Each number is 128 + 24 x the weight over its row's rms, rounded and kept within 0 to 255. Layers, rows and columns count from 0. The size above them is the row's rms in percent of the matrix's.

# layer 2 attention query, 64x64, rms 0.11, rows 0-31, columns 0-31
size [ 92 119  83  99 133  90 109  90  99 130 133  92 131  94 112 164 107  74  97 106 107  92  95  81 131  89 105  98 113 106  95 115]
[[154 141  98 108 125 142 110 134 176 153 122  96 123 143 136 120 117 147 105 115 133 132 116 137 147 148 168 100  68 129 162 170]
 [ 95 149 141 123 100 113 130 106 133 150 158 136  82 142  98 135 128 104 145 144 140 173 110  91 173 105  87 124 145 138 135 116]
 [139 181 104 114 103 120 136 146 125 127 135 166 161 140 139  96 145 137 100 139 141 157 116 142 137 123 137  91  84 153 130 154]
 [157 100 125 125 107 169 140 143 160 136 121 143 112 133 154 134  85 129  88 142 115 153 124 131  63 106 122 108 144 117 123 164]
 [115 163 116 161 128  93 126 120 124  91 137 136 124 120 129  93 121 109 172 126  97 145  96 103 147 130 100 146 120 111 143 131]
 [128 122 126 134 130  79 133 119 135 120 146 108 149 146 109 141 140 126 125 151 172 131 122 151 164 137 135 138  76 108 123 109]
 [118 130 133 148 137 176 111 102 122 109 156 111  92 121  87 130 128 151 203 145 141 125 142 114 130 136 112 153 135 119 124 113]
 [ 91 117 152 117 115 119 145  88 116 119 105 148 123  89 107 129 149 115 183 161 159 146 131 127 135 109  93 174 136 105 122  93]
 [151 144 146 138 103  84 156 125 138 129 101 154 105 161 119 137 118 143 102 134 122 151 114 159 128 123 152  85  93 173  99 160]
 [145 116 107 109  99 151 151 161 123 133 121 106 140 151 152 127 150 139  98 180 156 108 112 130  77 138 123 114 134 174 148 163]
 [ 82 165 131 154 123 112 114  98 119  91 146 164 125 128 149 108 100 143 110 107  99 158 123  99 174 151 107 121 132 124  90 123]
 [110  85 160 109 141  66 110 135 133  93 133 123 141 141 144 108  95 116 141 130 120 139  94  86 153 143  86 167 107 123 174 116]
 [150  76 128  95 115 161 121 130 140 162 134 116 155 133 118 151 143 126 131 153 153 110 119 172  62 114 128 119 131 163 134 142]
 [135 135 126  99 111 145  65 162 128 135 107 160 118 152 139 146 128  59 111 102 152 125 133 144 184  87 137 124 166 137 146 147]
 [119 136 135 171 110 135  87 102 114  84 174 127 123 137 146 173 107 107 170 147 131 132 145 111 108 133 143 139 135 123 136 117]
 [121 137 138 169 144 113 154  85 141 102 158 141 125 126 131  97 109 141 152 121  72 115 116  97 149 151 130 124 112  90 136 108]
 [100 171 136 170 120 138 157 129 125 130 121 145 102 103 136  96 103 146 102 193 105 104 112 135 138 143 100 135 112 116 108 116]
 [131 110 100 157 121 159 121 148 146 137 139 110 114 157 152 113 123 169 124  93 116 105 132 104  98 185 198  95 118 147 141 165]
 [123 140 133 153 107 102 152 129 136 139 123 145 145 105 158  94 130 126 118 134 100 160 122 140 137 137  95  86  78  88 153 139]
 [145 137 109 138 143 117 125 125 137 112 146 112 111 131 112 141 144 129 126  94  77 110 148 132  92 113 147  96 123 165  97 151]
 [124 137 154 134 124 135 179 118 108 107 141 130 132 155 152 130 130 140 104 189 136 158 146 115  74 132 117 123 129 119 121 130]
 [137 165 108  91 119 130 152 107 122 181 183 110 119 132 122 171 164 164  84 128 111  89 140 146 113 154 154 111 167 146 137 140]
 [152 127 130 168 110 161 157 158 132 115  79 129  95 129 140 129  94 102 110 181 151 117 134 182 102 124 121 139 142 114 142 137]
 [ 98 114 164 105 135 146 111 106  83 126 120 127 117 101 114 118 135 106 139 165 140 137 167 139 143 100 106 151 159 125 137 102]
 [176 133 115 126 116 156 130 145 126 181  86 107 106 136 102 142 142 133 120 140 148 148 137 138 104  84 154 121 155 116 122 144]
 [ 75 135 155 133 112 150 107 125  96 135  97 146  93  94 103 133  97 114 157 158 122 146 148 118 182  94  99 165 135  91 125 105]
 [107 159 118 140 126  66 130 113 148 126 123 118 153 116 116  85 139 112 151 119 119 146 117  87 158 119  80 164  99 129 144 106]
 [ 82 131 140  99 123 132  96 106 115 123 117 126 133 117 111 133 112 129 148 129  95 144 154  96 151 103  96 131  98 138  90 135]
 [127 109 162 111 128 143 132 117 124 126 105  88 168 117 103 115 153 126 141 126 167 113 129 193  99 107 102 139 129 167 121 116]
 [ 82 143 115 111 114  86 141 123 124 143 117 161 147  80 136 126 156  87 158 107  61 118 129 131 165  81 101 150 135 118 141  81]
 [ 99  96 148  80 138 175 109 134 126 148 141 110 102 118 132 138 140 123 150 172 143 120 136 117 136  86 111 157 148 112 121 128]
 [ 97 169 113 161 127  96 132 111 116  73 135 124 115 116 147 105 106 135 128 143 116 140 111 124 149 169 119 128 107  97 138 120]]
# layer 2 attention key, 64x64, rms 0.0904, rows 0-31, columns 0-31
size [104 108  99 102 113  99 106  98 111 107 109 105 111 111 113 120 104  88 122 111 115 111 113 103 107  96 107 104 120 102 119 100]
[[148  77 130 179 175 133 146 131 109 126 145 130 148 137 141 143 136 130 119 142 132 117 114 161 106 128 139 140 128 145 131  81]
 [130 129 113  75 109 149 121 138 142 155 131  93 112 142 141 118 152 131 143 138 130 136 139 122 133 138 138 127 111 110 164 130]
 [144  94 122 155 180 131 119 127  95 122 116 131 172 133 118 125 149 146  93 135 125  73 137 166 135 147 155 125 139 113 125  93]
 [ 93 129 126 188 132  99 150  98  87  79 143 129 105 124 160 136 149 121 141 165 110 106 131 165 138 134 138 143 126 140 118  81]
 [123 132 128  93 112 108 111 104 171 175 132 118  98 150 110 119 134 143 100 119 136 144 113 105 150 157 135 135 123 135 157 142]
 [105 111 133 105 156 159 129 172 128 136 105 138 156 174 108 100  97 118 135 140 133 134 100 128 143 125 153 116 152 144 115 134]
 [135 117 106  63 118 117 117 146 180 181 119 131 109 154 111 152 117 113 103 129 144 130 116  77 140 126 127 108 112 123 163 136]
 [109 142  91  74  84 136 136 144 159 164 117 133 109 152 130  96 115 123 107 111 144 128 132 100 160 111 136  93 131 118 129 155]
 [117  97 134 143 119 169 138 131  64 122 126 142 158 139 153 146 132 146 132 163 121 128 136 132 142 123 150 127 135  97 124  72]
 [144 118 124 170 163 140 120 134  96  98 121 140 122 147 148 130 151 129 117 130 117 101 171 150  93 141 134 134 132 141 112 104]
 [120 139 105 103 112 141 127 129 141 156 135 111 126 107 102 111 131 118 154 133 122 134 113 120 162 110 128 117 106 115 151 130]
 [106 130 125 129  92 132 112 143 151 136 127  83  63 126  98  92 121 139 130 105 125 194 141  97 117 136 124 131 153 153 129 144]
 [123 151 162 174 143 128 114 116  99  74 117 142 132 142 159 136 138 121 124 147 109 107 168 153 122 106 133 130 144 124  98 115]
 [132 122 141 117 160 135 152 113 116 119 154  89 119 124 123 120 149 131  95 124 129 124 148 172 105 148 136 115 111 112 105 167]
 [128 134 103 113 150 106 152 107 154 112 145 133  84 122 104 112 106  86 115 128 110 146 145 114 135 112 121 144 139  93  89 111]
 [116 127 111  96  87 101 120 122 143 172 122 117 114 121 124 121 111 122 125 121 122 158 107  98 186 135 115 134 118 137 122 131]
 [134 125 108  90  85 126 142 109 117 131 148 133 131 133 118 121 143 130 151  90 134 140 112 100 159 128 136 116 140 159 125 127]
 [142 134 141 183 175 123 127 131 123 107 156 155 150 127 149 179 127 122 133 149 121 115 122 167  97 128  81 155 150 122 108 109]
 [158 101 102 133 135 115 128 118 106 129 148  93 125 124 123 106 138 117 118 131 131 136 110 126 146 127 161 161 120 157 138  97]
 [127 138 170 154 136 152 118 107 122 115 131 145 152 130 128 159 108 111 175 173 100 129 145 150 170 132 130 126 120 112 110 108]
 [ 84 135 101 167 144 120 132 127  88 109 114 134 138 110 136 129 123 119 144 126  88  84 147 167 136 128 128 123 135 133 107 101]
 [150 116 156 151 162 138  87 116 119 154 107 180 164 133 162 139 138 120 157 130 107 112 125 133 134 147 124 103  69 106 123 128]
 [129 116 123 169 137 107 170 124  88  69 153 126 135 123 150 121 128 121 111 105 146 105 135 134  77 130 144 150 166 144 113 124]
 [112 145  93 115  95 127 142 133 123 115 122 140 125 144 146 143 122 102 109  92 145 128 161 111 113 123 124 100 142 138 103 165]
 [142  97 148 150 135 112 154 139  94 108 139 133 145 131 161 155 137 137 111 123 116  95 150 158  81 152 136 131 111 117 143 105]
 [120 126  93  74  94 124 146 140 138 144 150  90 123 142 131 131 142 108 132  95 160 153 122 134 129 111 132 108 133 146 146 158]
 [128 124 132  74 120 125 122 144 163 170 126 113  84 142  90 120 132 132 148 110 146 157 111  93 134 157 144 124 140 109 164 155]
 [112 134 109  77 109 152 135 138 162 158 125 104  97 134 114 136 126 112 150 127 153 169 102 145 171 123 142  93 117 114 132 134]
 [136 158 119 174 132 146 128 113  90  83 107 160 129 113 159 156 103 128 125 155 148 114 147 116 105  98 137 154 152 110 117 148]
 [142 150 136  70  88 115  92 127 163 146 123 119 108 137  85 109 119 147 137 130 168 150 108  96 179 128 132 139 115 133 134 163]
 [108 134  96  94 126 136 106 137 195 163 163 105 132 158 118 131 135  82 129 119 139 136 164 164 156 138 145  82 105 164 135 130]
 [134 128 114 103 106 144 146 123 149 174 128 138 127 153  96  97 142 139 127  90 153 137 116 101 152 111 126 133 120 128 133 132]]
# layer 2 attention value, 64x64, rms 0.107, rows 0-14, columns 0-31
size [ 96  96 100  91 106  94  93  84  97 109  88  90  90  93  96]
[[109  80 153 120 118 134  93 169 162 110 129 144 135 116 140 162 141 107 121 175 136 132  95 153 118 108  93 127 118  85 136 131]
 [155  79 160 104 146 170  94 126 136 119 118 149 163 156  98 121  82 106 121 124 100 108 161 125 128 121 145 120 125 110 130 131]
 [107  90 137 161 103 125 135 126 141 111 166 145 100 155  84 110 138 166 100 164 114 127 140 110 125 127 139 153 151  98 117  71]
 [108 163 131 149 155 116 116 111 111  79 125 109 145 107 127  97 126 132 150  88 127 118 141 108 150 138  84 124 128 190 113  77]
 [105 183  87 149 136 128 145 120 107 132  96 103 157 139 138 112 141 164 146  89 115 128 107 112 175 157 161  79 108 176 138 171]
 [111 158 114 167 123 137  77 111 121  62 138 135 130 169 101 140 133  88 138  78 165  94 142 177 170 134 126 117 108 161 147 132]
 [181 127 147 142 102 100 161 127  95 129 153 142  87 144 122 129 123 127 129 153 156 154 103  92 144 149 138 165 156  93 132 117]
 [154 134 123 136 129  80 153 132 116 167 139 147  86 149 125 108 102 143 136  90 136  97 137 119 156 108 163 115 142  76 103 131]
 [ 63 122  99  96  97 126  90 137 146 144 122 125 187 105 156 155  76 123 110  99 141  99 150 147 130  85 117 104 137 135 126 147]
 [121 170 127 141 113 102 130 133  97 120 127 117 136 117 142 132 116 107 174 105 145 127 110 119 144 142 140 117 105 145 144 161]
 [130 106 131  94 148 157  88 121 145 122 113 127 152 156 106 109 111 114  85 119 119 125 169 126 124 118 168 122 122 134 132 137]
 [170 159 123 146  72 123 109 127  84 139 159 141 129 138 106 170  87  66 149  87 125 122 112 134 157  93 177 124 139  95 156 142]
 [104  89 145 108 170 129 118 119 147 100 110  90 170  72 141  92 134 108 146 134 109 131 156 124 108 132  91 129  70 183 114 119]
 [137 152  86 113 118 120 140 137 115 141 114 145 146 152 108 115 125 125 136 125 139 101 117  86 163 153 207  85 139 144 120 175]
 [154 131 137 147 124 151 103 124  67  87 137 138 160 132  65 111  97 126 165 119  79 113 122 106 141 121 166 122 108 134 145 110]]
# layer 2 attention output (transposed), 64x64, rms 0.104, rows 0-13, columns 0-31
size [107  98 100 105  98 105 100  84  86 116  85  93  92  91]
[[155 155 122 132 107 141 139 107 174 136 128 141  91 125 134 165 160 147 100 127 140 101 134 112 108 159 142  93 138  91 115 168]
 [151 105 140 132 119 154 107 109 124 130 124 199 102 133 129 105 121 115  78 138 138 121 110 156 158 113 116 160 139 127 124 114]
 [135  92 139 130 107 155 111 112 138 145 112  82 107 100 122 131 163 112 128 103 151  99 153 152 107 150 115  73 138  94 148 110]
 [134 168  88 101  96 129 106 107 123 162 153 130 157 100  99 136 153  94 151 101 110 152 149  87 143  89 154 149 157 122 123 144]
 [135 121 109 162 114 106 129 114 133 106 126 122 138 145 151 121  84 114 176  80 146 157  88 110 151 132 168 146 133 175 154 112]
 [160 166  94 128 113 143  91 106 124  88 151 126 128 125 104 139 122 112 136  77 122 149 111 139 132 130 198 150 173 124 156 139]
 [ 85  93 167 124 134 109 121 107 108 142 115  99 156 130 122 128 163 120 105 162 117 136 139 144 109 148  46 103 136 122 105 107]
 [112 115 121 114 171 121 109 160 110 106 118  74 134 121 133 106 105 122 122 147 112 131 140 154 122 134 125 102  88 115  98 102]
 [130 177 107 151  98 131 128 165 129  97 120 124 129 103 143 118 108 139 142 155 124 142  94 132 116 133 180 156 132 127 123 116]
 [128 141 105 138 131 108 147 128 114  98 167 110 164 118 127 135  96 124 182 104 108 182 111  85  99 128 168 133 129 133 124 128]
 [153 121 142 138 143 150 100 128 122 114 119 177 109 151 144 129  99 134  82 102 162 108  91 149 168 122 146 169 108 138 155 116]
 [133 103 131 149 128 100 128 131 116  85 145 105 142 108 134 121 122 143 142 138  94 178 110 132 116 150 139 137 148 129 134 102]
 [117 140 106 128 131 140 139  91 115 185 157 189 167 120 101 155 131 116 111 120 137 135 129 107 120  81 127 182 133 135 115 140]
 [149 107 119 153 136 130 132 139 105 100 140 115 130 150 173 111  88 143 167  89 126 129  78 106 147 151 171 119 129 159 138 103]]